From a checkpoint of a small transformer trained on Wikipedia.
Training: 370M tokens, 5643 steps.
Each number is 500 + 50 x the weight over the matrix's rms, rounded and kept within 0 to 999. Layers, rows and columns count from 0. Numbers have three digits each.

# k: layer 3 attention key, 192x192, rms 0.0524, rows 124-127, columns 0-191
# q: layer 3 attention query, 192x192, rms 0.0512, rows 125-127, columns 0-191
# v: layer 3 attention value, 192x192, rms 0.0448, rows 96-108, columns 0-191
# o: layer 3 attention output (transposed), 192x192, rms 0.056, rows 96-108, columns 0-191
k124:594515537548538534569526453431545545416368548500478424506557602502494534528583481506500510473557482495537541477504495546546593421476471522510521545532406503417425502488407524564509530575554551431536469437502482591455487455584572542492477574545509442506498568502515448409493487374516389536491457408539515494504536494516524494563544597476401509433513536521504454468479514535524472505524548526523522428580471476535430553492507530548364465529479444434357511551512473487527489458392468543452436427533455513516448621515522465453439457430483429564509516419544629553507579475536600406
q125:508547477614531442514650519546407482435590407569617522464467469507529457490436445626507371418493484560659479484508483473492471541440437508377534456517470453565540525544491457415400400563501477468509557527516526600533552492489485470476452456525533367469504537532473501569561529548471547522430398463571444517474510595426434506507534430442469556547391584496497499549490490521533501480457475458547496441463489509472571513594552477490516543471390556498495532450577494510433517498516524561416526530548471439549551498546551429520487447474601518544489524445467529548569491478464504531
k125:469512515481604481559507474441543438458499471497572544514433490514578484448497456483493503504591537494514532365516504541564500408471406525566447568396515530477521568443537432475436537493494542444591458535523502432470418494522475502446483461563468562579531462516499502547516518554475472423536488498450514410510537487542573540453479452509552563489496467582539458434503444522530447640478515591446508459490486535471372533465459451554487474536440448454494513464688547519518573530563480521504490512579517511437510474568503450491499560422524401527452508429535473453461466356474518609
q126:489444494464610510470431380555498477468492565447493495465540465600529556490519552420499505453565515453498459581541558517498440586482430529450464423634481549533424522496471542466513448513468385565595557544436421528560493447507569504516526533425643418445565546490386570575468499448460418584468501482527569547452478491514468527538528439420450526411480487407520488474609564586483473544497576540491432472524471439419481454599490539367538459511445509560431502490473550628471588598557516459523512547586462477497525543462435563562429472566532485438537503424413582449424522546427524423
k126:543396539503559502482477562589475533544501489482538520568446548562528456430470490496497563579534516524488442507503510357513482458562412562498578534505479571512416471447490567452573488465420540469461481534584635479495565506549478417567516446491603462508494483509496515446475378473391520463472445528496478481608535465519528537479494569549521480481468502464410545414457473515504477531582412513455451501535498482567366493514436439450422457418620462517483357470549570500612563512531475499496611413422504549407573491509479539421616466497525507531492564522551557439461489558486540509
q127:495551448501499496554502480458517536530577532534425479421511439500490493520494567456523468553550570478554536547444504507380500464564474531514498489436510527503551479529560488556492440488527550521512532563510581497444426427466487476381493411555531514474431420512480544507478388422442502482445538541459540495522512454508480571531619550522481464486573470519483526536496394616411591586519466443485466545416470400514509547601595516503560472555542519540577477437529536555464420485538554430535543384554505439511482513476461597514496388444430574492494495508532581500500514455489503417
k127:436427424502498571481557528539489546469412543503477458487470509563513563439481488492475508495443449478451538542375500538514502559503571520419552538503451491541446514559470491427470559554511428507541556539432480493408406576489424515438522468473528459522440554532511443459456443553504466427558486476466474546520591473507532441600488575481617518490568500417537479472495432436473449538534508510543452611495435474495606540477502548527449443512510450536547479516545514436529540589539524493499454442523551463539440590478545439529469601532575396513517462495505574504452469418530556578
v96:474498501407393463483509464493581495507432562499531454472526415505546569541492534473549514516525523476535444522469563472542475468525532465580532570475465567554438479545473540517527457518492540469510511555413508474470557479502517362534426477424565441563497548429531507567493495521509565473529443492440491426524418493468492447472602561495542493483524466556402630589489494470558426559520544441546496445444508469483551499508515545569510506527505477473479497475507563480493492457540492473454545537498448531488467451413526557563486514503568479581518482482449554479551505581466466428
o96:482517451509419488542579482470555466572535389523526504481535537512492497458479478538461494484514620512557526559591513500514615569402463540485519498491575529434434514397562442411543562464485421556514587458580566518526403510542434492466463493476544461603452480567489516513534551423409442412480517564482523543563415581536525422525494451493447544499491527468561514459524529497388570488520484518397478536558481373594380490532495455431465490542521491610477438559527450490520578451532480490546480590558466480560496433478503534569479452432471403511460456485562514502459501525527456486
v97:482459501494507543505466470565353484515458530531508578430508474424505456457540560397464492436512526587541490459533506539512479563548509519571471368441476496499560581489496467472508560494606463520563377513544481503495407539515529496480526487532548533498568506483553505443456593540504523483516608533447449578357589557555439405522567452547489496464456485505466467488579469550462519509455480496476540573502541462508470605518477554532460494580474476512538425439434556401416519460563466528471491513514514502529567466552442429536459475475600457490522402498484493588493491453494424574
o97:595501390566515472522454451501437491485542502421469496563547499500485587574490555370515547586527436509459493476534502457550494513447519471475581514520507540541473487515415461471453520492506545496572558519498597445509596460483531471521553487467404523422510548492506557528509484523453478501485494520595526514530460457510477620480450621471452469442523525454471480426594561454538479427479498494449481567509419546453371492524515625437520521487510421593509467518384605457456490420555564488570460442370498489535548506519485496575499478488477399539527434510543509473464484564580520484
v98:499526472474551460548420486458545576410483455514435452463564567512544523474523592426503507493484545544543465495550471521505446471525520516491503502489465576505460438467488461510508533464449510498472480564605497452449535527605430528506475527528455485497511565434496554451494471572510465572550510458485454417525548449494502532550497514482426568539451546488492624512541489573469478462546410549481514543506551495539587405512467493470454497384519431514537471522534454581429552484621508536448537490487508498522566445505470579443513461489516515549468491496434426461523450517410458532
o98:513392562507478522489471551503459538580592429455513570485502449577541509519523508483480439443417514492531491498446469535544538371539446484434466552533506516550459537468468478572517423480536468523525470462540550564444507383543526512489499543496618552494467420557480536509458553494508494546463605453565519596436577424381542506495448385410592511442491461499558402495450484501477536521546499509493514505468499474525509582535548513492453531477499540475508517503514502442509495445464428447414489497471573554453584521562567567533524359566515508441539526531463579488427528496530418497
v99:535481482485541604471487532445521471525466508439534566472572525517510435553494484584594631505548528455452455561426477530472518415466442488505477458599412501579497543450530454505495447539508460439527509446426492427462576452464477491529498519428486525605482503410464518530405501540574531488495547514522545575583426550475530638448538436477413506492472480519528527533596515494383484504583457520389533511508573461428469491618512443525459465482446509530466422483493423581446555518424451564616493502504530495498503490485565475566532406451455591505494443439415603418500530477604548522
o99:476515561420479481538548447465481436433504454515454546489544468512516464488505509392539422436364525584487470519516413424544564436509568459484493420490540547478530525519503504442491522447449504528509572463574496449554537466466578580485400492534465535521523431579504529523536474508439474526440472420466503497447555545528460516653497577524459481579546575572503510542403537443619497433524555512543464460466499501649506521505538532493514522518534470417409575539558528492512439491514537545495574466588531449480505491499452499518543524440549442403540553411482351523502488405535517524
v100:477499486514476559468494456485531507367572399499478498533529475588424450415550457467580449450502462526478429425477554468463468476437479554520470595514424371416507454520492508574478428482606567509455554528519491493520415495580590569473539521456447549503591503504463467558611517485503421479510520410429533440536427522448437423527572421485484552497586563544439465564532488518498477480516562495508565463583483487502549594475521488523474469572511510518486533522489553448498576420554440514463443454504451532490546538521495561514425573585484501429495563459435609541496512555472497488
o100:443450450526527499509584548535438478506552498538528511512460451397489474437464594552453495547481478461490569498581523419459484397466493483451473420485527566553500499418509589475532498604540547427601489573531538569538448555467443417459469447473563458498537478514528497503472580545500530456499473571574422520411522519565569423473461578477411475489403354482448507428575491461535500505603566540559464503518486490407470466482514468519529516469462513515486506513462533434529428495518607453533445505544347512571404527569529463484523465518585553540567479565507414453539542535533501549
v101:564492607491454436585507487518555559419432513494408470483502554525480463516537500544467470572488493426479538543369497502568499546564552503510475482579496514533523591510529440479542474544460540536540495555445439482509494538477526508544466543443397471466592432459502471516590495563500437457485491418408380493535614475600589486418484506515403528515510545502565503469507510505540477510466525552541511476457433488566481651428495504471401540501584489430498594532529438439466609551453514478386413482486576530466490486439503471510401456487472552438534454434479527494582463442575579521
o101:549501531390573556494411517526490471458378474538385550443529521479535456575611564445392492506489538567352523407505590582466483508551447466526467437465505458477494442443571565620506581510518495428588409503528446456509538501484568578530550558531591464483475543612518511501410508485464532495415585491513562485431526493512386493468513537463535450498560553535464434488488464509445510487571520511552508496466607514508523374506476517429522509438453541543469362592582602475461467417497589534596515477427431415526498446450411443532511536512455602455500470533469542573583445508510516496
v102:547487501504475584497582528457421528522466431492478538529534550524533446576415506455520458524458478479488481534477538529526567433593496428552504522480400499522591497489398505484471457602445525461522557453479575442502461408507541521497530529528460524561413564405467500497528462570527463421514505496485440566521415463470557595497525416449488445473485473536493472428482454471471536417601544464564332501433480509507422429458491590511552497463561595587516561512402429398504524493532548499556486508542576486527475450546494557587533556503451559460519487482530503448571579524535548538
o102:450517629474438484533506436550498385431457514529526480488504490601533532529515540553540407527549446469544576466577450479535527474428622518466444513476593531505533584458544512449477534463535492555453439513424470487528506522506448568469426543477477433460589375596489555487489480534547539506455528499502435433490672523530430499479486491493475507477534446541515592445422532473552464563429471576448515483508545393510461458595503445521498569492460423520496539531537476499499557545441452596502545465590497490471504522508467497442584499517485518421481556512513455516425430474469499480
v103:456534496552453494489464469549536527512514446504430476552448555599511482505508497452494445560588494510530645510586549512511523406517480421488509456495497455545429454508537497461567417464496481578509462476552534473520519571427430511493413555453419432508519412522548503585556499473529540492498513526477436498471478482478463541503510556614524537512453472498441488501493476510497449488532529505508495479570406556505456493578436530463518514550544417508384538522473504471501502440480629510479446508492517401415408528532521557472502527489452481544486543442509532460526495537561539426
o103:515438502394524552544543537508460505539471544546517508530467507482458495518478432552533589473395597442552453534583529452527547484519498509509467504538450426495543595511406435504466453548499558445527559503474395460403465425491464503508565452565581455424443559527575473470582513560499525517518484498503461482464442501525576475453482474394573472506550586595521525479533506412428479518424542586484418464491594490456526418482541418553474457529524535602528456586476526524490555530549431467440527473541489538565514500509448455501568535527485467429498480546445467510557475572403422546
v104:523478489560562469413412447557555486499431546509426494472581492456464531465512489509519538474546547519493453436517534500525493568485404485522580505520532494497435403557466581486445498419555462568411512538447469477505484438547570429575526499504505483490538486461477510532492381569525566525500502507535490426576508430481489459495539484535396505491498513491541503525548555509487535494493512473568459467544507515521540492508473569558554400542530496394427511483486482500525413475500497555540513512507418359551528450469443506498518452565448509514575470552582506523505513486463439541
o104:493463507506426510586462497517491482566553459439492444427524496413552501438479498469434524563518501541569452582583401488454466524486510489581523476513508448419449472515484563481600519479486550476508420496483574526492515503560462470470465516528576523509489601453546469508501498422469486422501452454500474541433505609497586516534554555546481473410496475471467553561485509513438483490557420548477493446580503502466480467646518443400532584511485496546500580503522527500485522515571472411456516469544457511571474545461543503498541548501520424521498517507428510434477479501554474465
v105:571593457541564515553436521455445545522441479428513543466493474522474498526539496519415480539494469509371429524517459482555531486423481518522429493518486525501563445530467403470473549497411494515427554461555498537509609443523516455523494561531402526570512408538498521559419566450533514542505538510370486485506554473456545492470429505431528479530476514517493532492535479491518562379463537407486525441406586587453454434460406497490515458460483534439521521551539606508467548475523527561501551489541545453428491486555501540547473548490380520511508515563499541542536551475563503558
o105:492457518401486464471586546472530484524480508529484568604389533471557446584563482474501510514482519510508514542423499582462517445577503486501493480414447454576495523557524459508499465483584531458533499451475459491452489484463417510476497433533587414519484495522516488450504466477455497476521546412514531441470591494498520549572583542496495440500481505426519537508499454511517525624459445553488578459504454476510509609501557497430508553527556432536522469528416454519506433501521524464611540539504431463489480481483473405500503484496518554476553461427545452478491433604553577493
v106:495395479478530567512498591533460471464546564497508601542474548457477463526516553544440532542458568572461453523446454564416452534510415476469533623487518487439514501497466482567538512513491490506440440501503491518468514446429653522489501456554547513487511535465526448509487427565475521531538548589509516506520483496536569452516380577465425444431466539515491407542405399501440508500399467422476525489383570587558561470448496545512495530566460473612537417511426566527614488493469405414533481586490450429443552456595439490536435501552526554545531394399599486491494445575583520496
o106:480520613551466430516535505528377441448459458441457430492556549457559580452491494429486508489588515514491516517475536456557499479589480488628554512558556496537436476531420519506569517472540475545529591402512529512539493592473456498495516555484488461509546503426447487424489635422544527538569452560426536513440561462511467606499608559463552472531502480499562639424517484486551538524454485426473584520532413499395527568536435535456580484534513492478522376472498557438414490518432534506477489492416503557495450469400487590463489513460533408467498453520439470474571526420483508439
v107:505458429575518538569504503513504454468505516538482486569479484541467496520498577567497478498556507433504534487544543503533513550471411490538481534526414520524480533494550460457533556508521473467564468496520499434388492492552484549602482535497480591527471482557487459499543453419418505433484497529522474434495420501526538475556520441508554552426488531510447467490498544542482573475387521453530514459488482444452526476398517520444483537469514505479504625473514441532505453459439532524490578492523521530501508520459585530514512475402420549468469491493476628536424463477539571502
o107:443558496471521488555476450523548514508461428510533484435554476528509536465503490451473549537497555495485482541489466556435446462512588523445534463415513525591535410461461521544501500498493521517532447497461491480506469480434494488496538483487496432462477530447573536425534462559500454525572488487453508501457498465456547539522576512451404467585491465598523503541483415475481496528565552604470510490422463591504502390497564502579541484514549466465477488543488502551590481551524476453587441451463562449458443515575497538470519505542483564481518525574472485531458498543460440489
v108:448518460534524468470534500465544498531498511498546524588507451483510610496517471501516476441541584418491577422501531391506494460528500363516443357497525503569383469504536524594584551478510579485472505458537588462497514516411512520539448492508549429554571490501449518479605506488519650426527477497450526573573479427539531450438532512455447442590500541522557559416490555464429623486556528447597595495495578495574480406377515495450491506503541442531480414433542488569507527508507560567510360482555486474426527481451511514473512499480439465581511414611454549427517427497401541471
o108:508485514500490526426476611438512521616473544511497443451499425458508521417539507526515473440447527564448502518543542558485559537522440517391397484459431492503622556595551436513525511529535464511528487509364511407467438452526525469562419476529479379427480413584506498453467522518518439475574523498534479450562443541569467576429511430493523488593580466525498479623428443470451433508525467601469398454565475513611450535496485500465454510504535489526498556529540568445454480519557532446486463476565609535554397450486536525551578471477442540499502548390444473567513443633623449586